Part of a small language model's weights.
Architecture: LayerNorm before each block, biases.
Each number is 500 + 25 x the weight over its row's rms, rounded and kept within 0 to 999. Layers, rows and columns count from 0. Numbers have three digits each. The size before them is the row's rms in percent of the matrix's.

# layer 2 MLP down (transposed), 1536x512, rms 0.632, rows 696-802, columns 256-319
088:511545531458481489472489465463541516458518482467515478492439517511523493511469489472487504435516509491493488476520501524502521491504479504538520474500563507500524496483501493508505461515489555
095:464518503522526473508518518478519459527504528489516486534495505476487511490508521482492495524518488504553487523508486452503491518473464484496522501412511473501533538487477506458513512543531514
100:513527506557550544501540455494468468488434541506496491526487510521551563525528537495469497439459483457498490514468528505505535522497526509540534526452507503514499546498482502506503532495473497
098:535506472462513513478501506537461508511460526507502495504512508524508472524497504529532554502483482496502508519491497513494505484508465518554533466479496524471518502535484507560490477545459483
107:500511539500502497515472479490495506480467497478492485501515523485468481506483500493506510486507507521536520485498532504514525556510542509554510424514511517510480521555525497481540503475529479
097:524499459518468478482471494502533490498460526544502488496539503481510493504529551513490514548474526477536535529492465526514499472510546524494463520525498551498490509507543492506530499503528530
099:503505478483536543562495463510460447524500520527473536519487439479499502536507529482471496491489467503505493505493492496493458516505515542506465501513484494528486498507438521505550502536504477
090:491468525481487513503483512505502445498536480492517510491522489506488502466498490511537504488499489482488468492471491489540493480533480598443489473509498490536527501552570481490516486469523535
099:507436478496531512522504482485473509482504499508508494507530486498466518507515506470524448531519492529469471519523507503478541482487499493431522532524457502480456473458512508467474468519480509
095:571523438503483500492475488490489541477458504489496560495493486534481499518491489564467495505494501511530521512525513454500470471492454506453479484503475490503492410530484498504505489467485528
093:502501525468484488514514493499505492529487476484473511495517497481445506501504512524532502495463559529477506496502504501514470492508463505536472510505474541462454460497529478476521485461474523
090:444486513520513532528497501522518483483488439544501532445516461510492483533481444541508516462482461457507530470579484503553498475494501509507487505515457547510476494477477483520530515503521498
091:535489454487522516480479566495511538544512508488528521547482475506490489494502517492524445512531500498523523501466463476512492509497481451493508439518521539472468524528551512513497513516490543
104:474517489543475500481516515512548489490488472459504535510491498452530481508496499472469474501514498489512469470473515493504521425460452481534479464501520462531485478522525526514478490511541494
097:439482541513512526451473508475513512492482489518537503495492487536500552498505504504484514502467515518539478472526484528509466462498527497498475521496479527504439541492515506456496536509509473
118:480484494505487470519469533481484464488497479484502513514498500509542489478474496466542520517447532509507554476503501508511472516489499491474534518492518455479475483482480493482498465482487500
098:476504473538515460502485487480495541488508468533538502459522532448485529475527527498508507519501503475494458516462528517490490456490488506515471487501514516476486484514527500517521456486469535
118:532535520505471497492466498462529481475478489485461473484480525482535546482537520512500493520517522479482577497485513486532475511493502517519514498517535502463522487481457481499509491504523523
108:525491498470462519508473540498537514521519534451465491460510508463517479432470512500543462529497526504493490545500454503482475495514467504485501512512494488498529488516492518465487502520519520
114:481491510512474491527523495560482492458511505513500487527482502485470470467473526457514516507497493540488474491474497504487521505505504559530489483500484514494511476507489513543451493474521504
097:497493498490481479559518488513429502541515502470505475485497478521518518471529458476483469492499526522507494535458494532522454536531461484482504539452519468493465506494510515516495526512492507
104:526531506493527488492504528534530493518486515481523470479506529509483521475509510482501520479529547502466481507506503480502470485479463484482525512506536515525524476483546486490523487483533541
099:487521482471474525539507461517517484504505469452534553457514515515531542510520472484501525491475529518485501524485497485508510503502440510511518500486503507491507507497480489513490495572504500
094:461487485458495482474505448525463541525521485546496490516455483482492527512528545508529492471465492551470513504523500492503493507522509482511531482475504539472515505495482506523518534503501504
088:454516522449519492492487473450479496477473476531479521504484475519481530518496512482462467472506513475486484488496477526516496499544480490539445451518458520524429497517533512481507515529495464
090:469552478474477511483492500523546512459555493480508518530496470532540447473449446512521471556550488518513485475524489477487495471510531514492499490494480485518490500515480518432441513480512508
103:507496499489525478463513525476520494505501497471523492487500511466518488468493503569462493509544511493526535472483488468470452524500488528509492506481486511480453482504533509510488507530530538
108:570501483486488483488530530481472460504531519497520511569495505459521481509464518494485495452505521524486496547495468452462522503441493533517475520510506473439501469491496477529501539486501518
089:442560488505486557512525508487500453507510515506522478521499498529499474479489481494551560463527531482521503537488456481483500511477473513519512488466495518481528494473523530495498495516467515
088:500517469496532492529532529515513526525468545517483489519506508492507541528548496474509537500504471531490498515521502516509492509494539491498515526490508478461522500455555481491491512527459505
090:497456531484503488461515547492525485530525496530462501485511513471502511497498525451462500491496524487536519506500462466501513469524496496478532488511502495486501515484500514438499502461516512
113:480543472467489502535444497462561526499507514503495503507476482469504494530517470548488513457509511513488509505524492531447510485488501487476510504512477498526488505545515490485542492561516499
112:543531474478482517500517513517487481493502528497525484492496546521529514471526549528526517494512523535527501509557515566502466487512528504526487485473520508482471503539533495528503495545504493
100:508475476511518467499496467516505483460512498501491470502487490501504490476528487522501515474481467516493476522509509520513518513476521527476502447538445465492519482460484490467487504463520448
080:502495491503536538510463479531535524493493466501546517521499496485513498491489484505502478471507525502476501489532528462526511475497519465522500477458498502481508516522522474505470483474450498
103:482506517494491506492496496557531507520502514510521462608505520458532538458542537515492447492497510506453497539502515476510459511504451522526490502493496464489473523518471496503521511515511495
099:499501524494516523531486478525500474511521505495512495484483512547483513498510507503564467490544514490480499493470531527504489539500477515447472503607515422495504515483474479543485497528512471
095:493477512502472540501547528499536483526503470507519521483486510554541546487469473453467487469502502491487531531454514483525529452507517548495485476494494507448503493543554514489512506470533547
103:479518510516490493428445508479543479525469521480508504518492511509504481529470465474485479491516500485549517489461531479509475508432537477485515452470485499507496482511485518549465513556505512
094:479485451509546500447542504483485498468492487537486495499475500537506552490522486486535501495506477472516507526465512477514518508445507570476482493482519491477520467490516514525522470536483536
087:422511505475485480526472498507502490514483490515510490548512552497522499520494497509485511499498496539475496502509468552487543480509526507500515521529542476471519478522492488521486510427568501
118:466498525524474493472495530482509451446527499531450501504482523474495556535455521492504506461494507507476503532502501484493512506495482512481517501512507539511536502487495484470496489516530478
092:508464519567496499493471474536492539501497496517530467511520552498512456514495452501516475484500519509509503488500485480529477494517516509510518512480514544477506489520483473489540488510494491
099:485488478434564565532548465483488517457544510481485528484512445493507551463484493480505527520502475499489520503498520451509522542504483497518491510504504455500506483486461495474470515537514463
098:498501547535497506540530500464492516472492535460508505530487502479469505495507511514508491513508515495484498469496450538426497520515515491514480516523465510489483464495498450492477491482478506
091:470517518490499490512495510516476488488495514516491485527519504491515525483499564501519506504524505502503480457490533474500473462493500472479524510511521510558510483525495477515511507476495529
108:509489548522527486531482488530534511479509448453499470515444554487523518494470458517473511534495494503486477536503445472517499511513524555523503532466506456515475524486438528493515505469514526
098:511488485462481516498516503480509519485511494509476517498510506500527466514510533472489499508521485529479473485517518524495498504459512484496527468488447491500501484439497494436466521499515500
097:467473530522465479513544483527512452518509471488498522525506489490549548496478477474492502511489483516500499526502494574501522467475556505505510538469522446555492494535485497466506502490527504
100:490490491509503490512478548501461502505535501528536518492536548490512498487500492496477512487522500503510491513495510506489504507545536501537478517511491515458554558496517490510504482497488474
111:506529465471514521497483547525503455473528513503508519509502457459514516511506483489528476552527466500477467487492491512471521474535536512477498511531504492490473464469484474544484479496500475
099:465496518486495519471513539464508510498548474481505501513546542485529480499529483519490535492479487495520495462503499482543514464488518499485453528534511515531490458488492472451486434510530469
097:492502489491509514538412475521473479541518510513516500493517476503459470508485496467490513477477536519469495521490504477501539489507475509531503516517490497463500479508448487510530499469523517
104:531514468530515443528476515494490521501468470521514511501485469522508513476472468469511467474450489502527485485507563544498457520510492510559509518491538460520531487478498498525487453501502495
096:514481490543489509483505461507509486485447522485557478513493498493543523524487493481514516509554481478471501520493519479473535456509454487429491510485476481515467519533504515531490506487533524
096:511465550515526499501494514523507518506489504556507464537533464530540524473519500528483493514467491487478511520520518463488493518502507482496481515513483452458495488518504487503506539482491441
104:521539479417505515505508537424513451532485524484490513526515523448497495483500519528516502529472487544478520503521497514526496514492489502505527536513561463524509503521445441492505495532504487
118:508463472506492525467472472522471507471510498435532490499467450509501523477521488504508546486505522459494483463492511467505525490536524492487469448494551469494439504502531495524492530463521510
108:544476513479510512490474495543538488508486461537530491522503534516501502480452479525483472511486463504513486490493512514496491511522523434460531491551509509476493532483500520487487502502524502
105:535518450502497503480518489508510517506537550484497482491497491544495512540500483518462513503515510479502478538567492491454504465511532478490481520487493499477534505501484515510481535515479535
108:521487460562507534497518478491510474493490516489527513508519494505444515528473484480479531487462490519500520488475510481500494521516521527509486488544514503481488495519509458510502484484545458
095:492518522523501507467534531486446508512484524489538503465492487499505499497518487527488508523530483454496466492564493479494492504493496508487520475484446488489484475516459474523498523470528527
095:532479462474501529499540471468518451488510530529470475530509526503467535494451482521461532483488481508529486500498457522497474519515498520547485524491497499522512503438510496468510521489474481
101:494498482492520499461490533508530529510482542503473505493497475470501481534517526510533496545493477480518486492507500476474492471515531485498526489504532456516501493461490500529528474500415535
096:541485469487501504554518522519489467472490525502560513509568518540506489496499502535525519490478533502444520509522499496493509486508468485503544509479495504501509522504500510531484480477497491
095:537486513478528459522527498486481517466455498498449520501520544436521507496423483508493449489508506496517524469505544498514540482487449482534471493507523518497506496484513477525503519498499505
089:504500489503510461451517522500519502533474487489491529523533543479504494455506547473449512528486493520474530526533470495493493469505543462508476504527513489526480514491511473470507502492519482
118:492500523537499490453498539505507514496543489515475451520506474522511525467514522523515501481478514521481527525481491479525495505527541521497472520503508490478503505492468464498545493506519480
100:485516493521469507525472555534515499476478558524495462500494518450472533537518537496500507491492483489476488466472468523516501506501480542482506482513488479463470468511524471492491503496518510
099:474493513452467500528462534493503515501520535462502523513463519455513488463501535474512478484483460486505496507506518457525539501501518492518507552506497541512467498505499477486518499510478515
109:463463507462520505472502458466527524499458555503462493455503472513469549501513464515532548508516494506460510494454561485525484486490484474551509470475494531513520466510478479542518491497499488
097:512486540499500459535524488565489517478479513463482524529460519532508501474474515479507493451521461535474507474513477518507464459492475506539461474536482512450491507476514503499546512532505489
093:508539524539491487478504505506500482524477518479475518523546501516515542513504464466505499504508514475505516492496472535540545481508461513477478488521482510510532496470528537499530534468518473
103:493509406480462488476456547515515503512496474500495469518515508473524522499508536461503506495523479515506485511488525535497483463469509557481487533508485522458479491507538511495518463519528465
106:535484472490497508519512510491533512540496494538506451486499512479495477527512523526470532519520485476526526535479492483506504497508476538486514546550524465548510470547469510486510527515515456
098:495520485529527531482527552504498481512511517497534473486557494455464442477472531489440491506504524488533479521504466510531511522507472489515502497525453555489446487574500492510540504504472477
115:528450511512548486464484540506479534473466549515525483506489523484470497463534458485550507530496450511508504507504492480505494470476490494507497485531487515528445496483497476500488486508487507
097:501527469518519509492495491521518494518490512481494525503486480503473506501509499460477509450469493477481483511513467499512496484510523521487504512514489466458493485540518543513464479529550466
094:477504472483530492490503476525503455491476520464479479518489468478514520529484508522512490467509487474479491484485498455477488534554484556513466542540502480495520494485499530455532512430493472
097:489511498499465489540553492571471485509492526486530528484521483509521491496501478440559492499508550520473492499463546505495532489458495489493487505483520506506473472505493523492527463493521506
102:486535492422557524493505495511521523525498515468504463539500504515479493482503534469493515485528512508490508489504509481529547476554457496526475478501498527497514510494518493496500480494519482
105:498503494490471502582500504536515485518491521455506500500501500513526487526491536541531497528510553550526484484539492472515515493484542474467525513527525487509485487528501531495467492533511484
094:463511492468499538567510497459489524488520486509491504463529457475515472510500525536507523488556475536523512475482456514518470466485491490480513530497528502517481501513545506497519532506521511
104:503487451480494470517516522557509524517509480483553489502495516485532496522486543489481472491499460470489527476515425536474514493522471510482501535497516466491502486507487503518488560508496475
103:512500471508580504511515413517501470491482500475555518485501475465494527502502479450450505485499469458514486533502524494504453536506487536506527525547492488524458509524538495514490537517476498
094:543466499515490506464449486507484507478488462555470496500505472468526537469553536531499492518517452504524520509537492447517480490473535467539483498448476501556491501436556550507496458500484498
095:505453513542491480516481481542505490537511526542516520487494542499520488500528481487515510469491528463513470535536479467480538481499487462492493515481494495520483497470491506464487500563467493
089:494531498489503510447483515478500516506522475496532498495468517537513512469499471516519501561495523508523510528511482510474511532515508485459507486517529472469442493486517540500520502518499456
105:526482494525454518506487522542505468468532473471435505517558555484486482483516478507491472503497501518537517508562492483493472461491479561525487545526538503518507520467483511538510486503478491
103:486506499484516501526492486532548494487509498481521463531524518502502509442543494524508534491533489533521544530497503499539521479486494474493508500510523484516453464482492472460479464488498503
095:505500478465500467489516481456497507520539535512508513508479517479493552484505491508473502434498516507487484510495497522478465510517521454549525463450546493454531514533510495485546529509508523
114:445517510483522492508518456470459445440512534505504498508532498495497478503495502486519518524504469518491512506500508494487490522540507476492484515497446573499484527509479502460506446493508454
110:485493485548519541496489527497535469513502514454541519482463459476528467548521537533497470482496490493489481452431509499498520524515508475493499509525520555526451498489491524457486452473487453
089:484510536523533479556526484490478505513527453557459507480482501516477506494515492473513475505463477517484500520508456510472511518524494525474496498523553490487503498461464524488469476476507513
104:550491471467487487497531459479509522485489500531475508506515509470489511532455488533464466534457511482508507502517505472501552518510491503464478485480516482534488486494501512505540446485500501
100:438507490491492501475495512525521465521495476544489519481513467458519483500484466505515516484529515517538498527481526492453526532492540490525502498570500483487496483464494507480490483497527536
090:507519477491546500520511464485533549501506554524481497495480495498498529520500559500542508494496491506504513491511489531470551490450499502510480482497491477490502478511470519486503515518504498
111:517502539449447507496482470507473502463521491520517475496506550496519475474483496515488482499451539492513471485481507495479480478491458495541479467461500444536467464501471438501495489455490517
111:502482491466538470456457516492487505469483494433494528465484498499515466538512485499482456469476503512537511506520495489497507503489485511503505483555505509493480537520483475467515489493486505
148:505506504544483507490533517528498497487480506532479488519473494527460486439513510451504520517519471483507480483534455464506486522553518514518491522506503540507479469510510565531479556516520469
103:514530509525544514510522483454490483495513483536512476502495482482498469535515553503473527511496514518491495479495516498464517470514487525508492554470513511488455439515503466525525523515499479
104:458465486509512487522513496471513478471508520561492421505486438514456512466505470508512527484490482467515482506487487530508493514505535534500502518509484511496479477481506519513498503476539470
091:533478485504489486504508450530511486506506518474475456465495547459484528513487519490503481493516492474458529522517436486521475511478489510519471497483512514496469510510489514492465464444461566
104:471498512492513540544494473516530497514496511491482488534500545480515465481465464488478529493496479540483500501543490507513513500523532495487489544477484493482458510524504477453533464441505507
095:496510533516500527535515482489528447521482491488532513447521507516517481513521475479500511506417485498505475535545491517489514460473534475477485501501503527544502484465509452502501528496503526
099:484479490519485525502494498483503483491542518485479532520493540474490432471489527463523501525486531514478517462500513517549523535480541501533535476487468457482505491494517511451503502448471520
093:560472526520480547463483523485489509527508551479481479523500489534512528480495467548491496535495487482474519464495472483516454511504510504494513509493506487505451527499514495452495454435504492
# layer 2 MLP up, 1536x512, rms 0.369, rows 697-803, columns 256-319
103:470495518512535511510476498489514501532503523526452463482465482518523501488458497504482541465527530492526484501521461498461495476506532458448484544491484464538476531502516508550542438527468462
100:535462501483469499514524519451519472502532560483486469461480509527468461519485524504537501504482496497522521489485484517528452488525552519525477532457520456469493516525473489481511578468498425
094:520512497508482509517530521476501541501516484507540502455476488510458486458489471507479500517485485546522486551494495495511493518460514541438481466472500468489521500471530501519455489502490564
112:490481525536498485488441510534493483491466502498508465521468546519507496479504505462502515477481549525470538491510492516462525493541521458502513502507500539584518494526511510538474485498493554
095:485472487475525488493492466514536474567491502492492470523454469464520524508500509536502489527490476456512511535468464492497533464474524512537470485506530547488552525516492509531509494527551470
095:480481476494533496502533455529487507521478469495500477476480523478515519515476522538552515510471511453443508527471538479489521552466498515514513520500472472520521508494501509475495461510528510
093:505524483547512492487566486530497506515461508503525518484483515500469534511499514483473476544532466485513532501484544518454497476534535488453533540493494515568508519539524480516525463475483491
098:479505554481516499482468511507471537490492504467466473535473481524491481534486504516493503499532516515495498486523496499502472477528518536493433490483510493496521461520486479476516516521523511
090:563458547504483529501525513486460504495457522481512504494443507516478522525518530543487526500503474456450490516505521488502501496513485533501470472493518514499504582493509470455511544463549483
094:533455488496530489487497466488494475477516508479489532533442493507487532464497481494448541445484477523494470486504517489528515498515480536483419540517513469508498520510501475484492488529500529
087:476490524443512507481487520502509543504518491497452521506484474494500511485474546525483495557499504527520526500498486531490471467521510471520503477490520527571543485499474493475538473497513520
105:517525443461522516479478509461509545455492510477470490535472495500513474494499467499485473491505528538506527544463533497482547459567499507483465494475509464477525472553515568478528545491513509
087:456506527511494520491488472504496541445501516457493480474468504528430506492491538510485515440532484504484478500492467521524460491510496488498494500510492554493526494511495442490524501502472509
099:494494534472490515483497445488505515477486505496534480500528497488519465493475522483477465508515502516504449528481538509518475543545479457523521527470507487510518488465518500479518485512523483
108:498452520515510483494451470479489543514529448484513549492549501491529509460533545498470495477502462564523538510469500502509509528494501518485483534461475486494500476459510517505490500490470496
093:503477519491484500460468491453482513489528527486531516503495549506481493519489509492485509470547507504498483493529523514498458496524488515535516456482488490509448458509516538528476499538518504
114:518530475518476520485508492523498544474536456533475484514487518470514523557497524493523481492457499490490503524529452504468485491498520474518533541457491523489551497560498495459520557502472503
106:515508510467530497492522501531498507476551522508457478479511496504497495478498476518559480473503507440558495492469451531483464490483503528523500485512544498511458479514553520469534500500477508
106:465478515479492473499472483527500542464551503517506506467520523514441493514569491463453549524494484511475466486471501532499529512515549549470498465491466495526523493468503510482473482491516504
089:461526477489504508446498468525541514481502463491514501534460530493497473500492459514504535486540510501484495496501466530521491522451514502513502448490537525500542517500510500491495485532500505
099:523440496508491523500523484504533520483524530498516472527499456485478506515486503520472497497519451479540465506492469474476504487481525468504521490489515493492516498497484532496501448447509525
103:480514526520455500540506529569516502456492504526512496464496488499452474503508485509489518473525464496471500502462505555493477469497513504529497505454497469480528489502506531475483482456489521
095:534567497472501516467471521502501535518483529498525506484428512485456537499477457550491482518451519539511472522474501498479519515515513503494496507451499457521462507476539541462495556490485495
090:477508487524482495490490508497504500490486492497490539491484493490474501525549484466504484512520522459514511530510507517533564526475536538466488525484541470480558493507469492497494493524491524
095:494464533543507492475495477518480556523502501479491495490488489486523468504490496506489463474515512513507460531524498517516486494509461524506515455497491496502477485480459507481468502523511471
100:533489512503502468493500512465491527480449483484558522487513487515507501518468501503511529495497492519546472551501467503540487469495492465480536476484492457510504499487465483507496492530465490
095:474490495506468484502503510502501500507566515451524512461507476499522433495484475510523513498527495480490542495540505472484483485531493534476474446524507522453515524517524458493468439503530540
091:523492477492523491549498467528488500483510502480513492490526436497473444518469492539519531531517471544509457529537488527552539513497512473468500501503457456513525497542468510523482473485500520
085:515489535527498541506515517476525501471533512434492527479482493469469497499511508505526531482471564530508514485488514521520513470524491482507480519522595534503484494551460526492502512500476533
092:533524507467513443515515523498480519501457443477481494506453476523526463484491490509493533518501509531497490496520534495457456470477520519538461478469493474448491504515499494481475504476538457
104:480468499500511538471503492489544525513504545462499503487529459512499492499527492506545540483468527505489490508523508520429495489522490488490506489480479483497484485486474477528507472508491507
100:491488534512498505479538493528525501522512430503560505500496488499489525499502482507489504503514477487541491494507499553530455502521477494510508500476522554503478499481453507452498522493551511
089:510468505526524444491518505527491499488499516515472470500495478500461491490514510513489504536524516543494499471542474501533519516475524487455487476518501537522524491522457546483463478476542518
084:496486478489531460537509469509518489521556481511500491491507477545491512513506487520473462530493483443516528495494471476495529552479485550476523479539493505465484515485484547466518533461507502
103:480511521488469546522492438458496568553463497481501508520464499529508558496438529448506489508480524507512476493505510514535480474510496509517467525482492530531490518530517489485498493486508507
099:544521466502543500494474497476485455470506538485462486520520509544504483517520535532479505504500478541475514476495517548500508465508517519474509535493512467511496553562471527512448469499484504
103:506482520520529505484472506509520529482490495475473488509484506543489541485473525498498497512489443492496469500500495471511502479497500493551472475469511431511529492504515489494472489499508543
098:505484465519500503468503530516462490490553497478495544481446531476467515508483489517501483478483513464497490458490490510511484486502501504449483505495514465507469456493536525532517517503517503
096:472496532515495505510478490450505556493549530480499506520495498512464522464513508474509460477489453483498486514474495502504488461525499494499480498549517534530479535475475459467485504494509468
097:533507492526498499509504469498494516476507479465460501490520510457514524481503455501515493539472529498495522507490508494536484442496499477490518516471485468541531489476496484493515523487486507
125:496495509519520522502516511523493472500500478531444491505476524507533497494471470524521475494467540527481512504474513476537478503466536524506535490521494520515523473472522491472510534490534519
098:508499536527462467487510499540569519543416496519525516478493495546527488503494470480476455484582474474480515525496534511488493507491465486466489523506514477515428481485461497466505495498533495
101:485505483441488539551514476519463467450467490474515505498475522499518531471531527461494549479522526483519528516493523548515469487504510480481473512524458530512502454526539541501509540484540529
098:488518509538544467575503445522445522509485514516513489474487471514480479525516525544470519483468503452472505477504488518455476544461493515502500497504515524517544546510534504520463485502503509
101:487519462515523511475498460461485523488463519524540463511504509532476534489487498459494553520481487536538508501489497510520475507505541539513460460465502513505500499474483528507442522503492486
112:463507497551504556540500510511543497499450499521479510498465527499484536523495528463481558508527503519498498567513504510489543477460496497521483547488522515513473499508452486485487475532506503
090:513483474489533528530500507502520457482493517477466486544494485535504489502507497467498548511505518532501473517477479523557519483489519457507477497486511497542482475500510510463465563545452492
098:502525495510507504541492509466527474504434508477487532516509491481465540504515485492510495528510471514470478541492495474440539528465514477512474528510464472464502529504479486526493518521525450
099:458480546500485522439498501492527483508530485512509492492479490510493502578514474500535446493499476559461503485474498483526484484499559495487512477494524519506505486477517506518477548520526535
102:531485516454525525521507522512466472460465480527507477506531483485506512517459523526499505509518493526475499474475500523487483499512488507502525494467518459471470497528550471541517472493452465
099:457506529509522519455475503532470512471467509510495517485518478507488545486487498512530498507502525482458497499530460498507475521507479558465489487481490521463470527497486497511507570504468515
092:516521475509517543493508488482515491494501476497510507485498481454497516560473490510483485522516465488487481516494487499520486498500518502477466503513494437477487515468509506514548468519504488
095:480521474501514497451496548517529487527468467449492497512428478494427470514507484466483486524534515509473457506488505514435475480507562494512505521527497513549502498485582490532499482535500521
103:470475523530511502471495497475479473467504523536519540507505513496485504510478469497500509516481448461475503506533528513439487522511506473501541573480456474509499492512520475533516466511490494
093:513535523513508499493482479511478533492483496550522531514450532462487501519526530491464458505463501502491513500498471511488514500488468487457536473499515464519506569489520499536492488440549478
108:506501483474523550516504530496500517458485501491480538521456515491454490498515542470533499502538537521446478508502501489495516543525487500481522529549502576505475477476504506510514517529521484
100:521543472472473511479525535485469488501523534507509472568492514511490475506488461490476453478506552512540471472508473499499484511514485491463518489528539506447532519496474498507478538489542455
102:489513500473499491481551484488516491520471524462541487469458477500519482524457490509504486514527528486597473559499523510466463435515492489523546500522526539541520542512502481490522517522486503
115:492498458516505484484529508466583463512515513494512463449501507493537480545483521462484462475551507474519484492521532458494469487530459490465483492498538547476498477491505458471512532476453486
098:505490512533489485496529518520480459507551515500469484502500526475495456465483532528442504511578488466516516532485480540520543534513492505554524486497448494499509533492511479481495533497510495
096:500480507465497515489480453503505496511452514536534498482499477466547471494549453482487482541503462483514542475480518503509506546528461515475496465544486479491530486441499479556492461488540514
095:515535492475469490472560534520525483498487530438479508497463475516476519508461516548498488514478502502473482501533466449518492508466512488501473521541496494495496510517477467554470533492540491
101:467530496541491490466504499490490508534487502482538487540465496499463518518519551482521510472515502504512471550479507456529506482510500518515517504511500520522478475533525520531497436533491509
099:508455501532554521548465477507518501516500491484449497506483545478514476517504498485534513490495477531481458519516552466577500466496427508492571520516499479559507490500551517500552491474502490
095:467468481532526516543458508467515498504500517484517524515470528490492486508504466532474495435498461492540493474530549519504499506505508479485506473427491535506441517472511480557536513530474501
086:506519491482463512484490499515479459481410462506528497496485474479486509494516494496509553502463449495497522486484465507490510498472489513520532515485503504527511493525480504500521527515516487
132:492481544510521509502477510498443467508504512480471483488512519497490529464432489473514448469482460543478466517491527445525499472458511506487522534454440476529472500507539487537483511526479518
098:494471497527506481553481496535521542505499514475490539478554420495467459484484507500469499499430482477504532470485465507440520509463496510529489507499524497488503489544484495472504507501474539
094:499558498506506503528495497494476522506474468505500476475504497429514511495505539499506543527457519486484508479538524478505525466449507515486476467514525448473468537512493518448499509503448512
102:512485498463499489497547460502508522446508474486480481455480519489500479522462490501475541500502468466496497496493499507520478532483466483495482507468482532504491475512495479488532471490512505
093:509522504564513470509480478527482499514493546497500504483508501500496469492493458514512472514453476488555474504493506459486488479466522527483488480484518511480580496474486469541483495493525510
088:518497528519431503504540515523483539508497497481471508529528520570502512546506483455517498478461474506463513531520478514460523456504509525470487509530539492515463516504495546536490574487475515
100:525527481513499498431471498542495509526490509533483478504514488489498517500531512494474495525505490529528493521487431467556554516478496513512472488504493516498477594529523515552458496527534536
110:450502505547489504492499501486464498494453468484492545495508473468489474533511486532525485471480525529498492503506509517521524505490481499525488452460448525509502556485554490516485501512502519
093:534487495481490498515486530511519470474516528504558534512503470516478516505496490526519502530529483478509494480511493522500508490500492520466489522506504448502499486541502490502535522475541490
104:502474506498529488470500494511525498465476503486513522479460491524506475474454502505512533499476496511545474520490467530549481492496461527526486513476529481540473556478476455544528474515528475
105:528501510451515485487498449468509512518503548524516480499505512497492508491462465454522484490517535541530494478501522472508464503509518528530509478528471497501532493497480485535485520476493500
099:464497479445515467534459466497501466487490508511486503526487512485493501493548500489467511513482529549502472471469508481513487480493540525527489528509503515509515515504486506497495511489528501
100:491494493491515507501489511518515507512508564501514436485479496480482536536538502437507520475555505506515503529538492481542531533464495477491483485445504513462482488484519513484513511558468517
101:518517538484498482511436491511491491484492474486512498482447540539459483481540459521520530501503471462496484544512526508517487492535458468488482475477531531482540556527475480493468474489453564
095:502474497476520521467487494494478491513467495426461503477504525485494479509512526487499510493517490508475485497502474496508488537510497518451467507487498491530472516511507481491534488474524489
090:529565539469468507499547459471522529487464492503487477533468482534520537514480509505506498482511484483508468481481481494490498490473506494479475485510479477470498477506515482503481514484490486
098:511502512513557468514524520491486540492534520482501512506479513510515494524524474497454522486553491492540509529472473475497488533486500494482502515500502502458452476485501501504505481489469502
097:520486512472477519495515469534430486481510464494522485485469500490498506521524477507458480500483510507508482486460514492480486541475520556546467545461514503515522532505478470522496459444526524
097:515474470506515521495497512498532464462527493484485506483492501466519489451437496518473508520530527441509512507514507492499519528522512539469453497521459507467506473510476511536486499503499544
099:548504492510530521528500498447504537477478469480497513495484525517506553508476469500510506483501509534497544461509475507488514505475484499465493492465510503550517523473508484530534480493520495
094:520512545484493497489485479524449490466498459471540513515493458480490503514499489486501481518523509480450496521477507517436460514555526478493496499521484435508570488539551459498501497538543503
106:527499502488558519486566494481490522448525504490506529523475521532557493499462483510526465543454451512524512507501521486488483509455498487508544482493524522507477457520460522528484502526510507
101:531491546498522491517512522470513511479473523520537520473468495486519461530524506509494543500466505520478520460511540498480452488458540432585479523486501501531478505509498482498505470548517468
099:471547466493550513463446495459546538507488495521526496517479493522500477478523494467529493540556500529491488486509506488523458446512485509538442508469505512466446504530468491496542489511485490
111:474513556492507481536538497492534510519481512510495511515484532496492443523468487506480492542524472500510551545502506494500518496520470524502503521498501507527487520547485514445496476473532503
102:475501547566524569504457484462528517505529472518493510496498497487462478514500548488516460513501472488484454525511543481498534496536467542463515493497489509512489513500472460535499483511495508
091:483490520521507471501547513476505479483478509500477471519473497500527481496501531518533489531457508516478453505481515522519495476475523520529477511516484470523493497499520491465473501492446529
102:522522478441490505558515467484527482483544530527500478532491512447515531527538498514523487530469498541471469509498478492509477510463475493504512484522505497487489467521494498486511512501558456
117:537497532501523499508506503519489517530495503533498463523457543529504459521529506514525511525487517481458523523494504548470525495462512520474493464498498519519490533509477476502480516492527502
086:501536483465528520506466501478520476471466537526520523509482491501539505521476494520483545476522474501530514484477501498517513497462500531462465520516491503482516459511545527458561562508485497
122:486498467497514486480488479488450510457505526508502496489466470499523500484500489483533483502522487463528505479519533494486505472516521487483476489475533496506457449506493519513528468507506493
115:465506540498503536479455510525467489499498524493486523468501486490483486512516536498487422442525500465536497528528487503465497460475469463501498508519511461527477502461496498493506516459497489
152:494496550541489507478530498487490450499530543513478525480512490465487493583530505502516497515538475514492498517474500504509502490497524529524532473511452486487518514423530539495479489528472477
099:461510546499549497500458471463511511467473527497511471510525492493509488518481496485475527489463453474540444469494519493521501491489503468511551528509468484500499495505503551528514513489514481
114:502496486499514525466483451513503514475493494451464493498518518521474459512535485483461487515506486479500518492529488495521543482489531492507494507499500486557474530487453541476523453497473535
090:515514518510516533520512517510496545529475465481514497481474471521470518519480509459481545468501508494482451506506475534452513506497519483493476508468448487475493517507493499485508500505500515
092:522499492467486442513544527535476553511551492516496523475492506486526540491493496468502527490484481495490515490558497506493500522481528476494554545521481479514506507480535452506486502476482493
094:561513492526525491468503509502526530448480532527507487509496474501472464526520506513498517488496512536492512486518525516505519517494458527480478471517485529505512534489526497498494491466495504
101:544506472458506507505497513510510528534465485494537480488477501545443489518491516498452503462509538531490453535504463477491456485521491451496490547489492485555498484503491558519506524486491527
099:496486516500530479487476518521519504531527481480471521504542499490536484441513492485500501494553535514518472477520508481499468515489448475485545487504484481504507518488455512520503501538462485
088:509511508482553508470452498524466556498508487491484450499473547500499497528484525520479468496466515475495481489515481499503521482516548456455474451519455552539448521503509542493464500463555499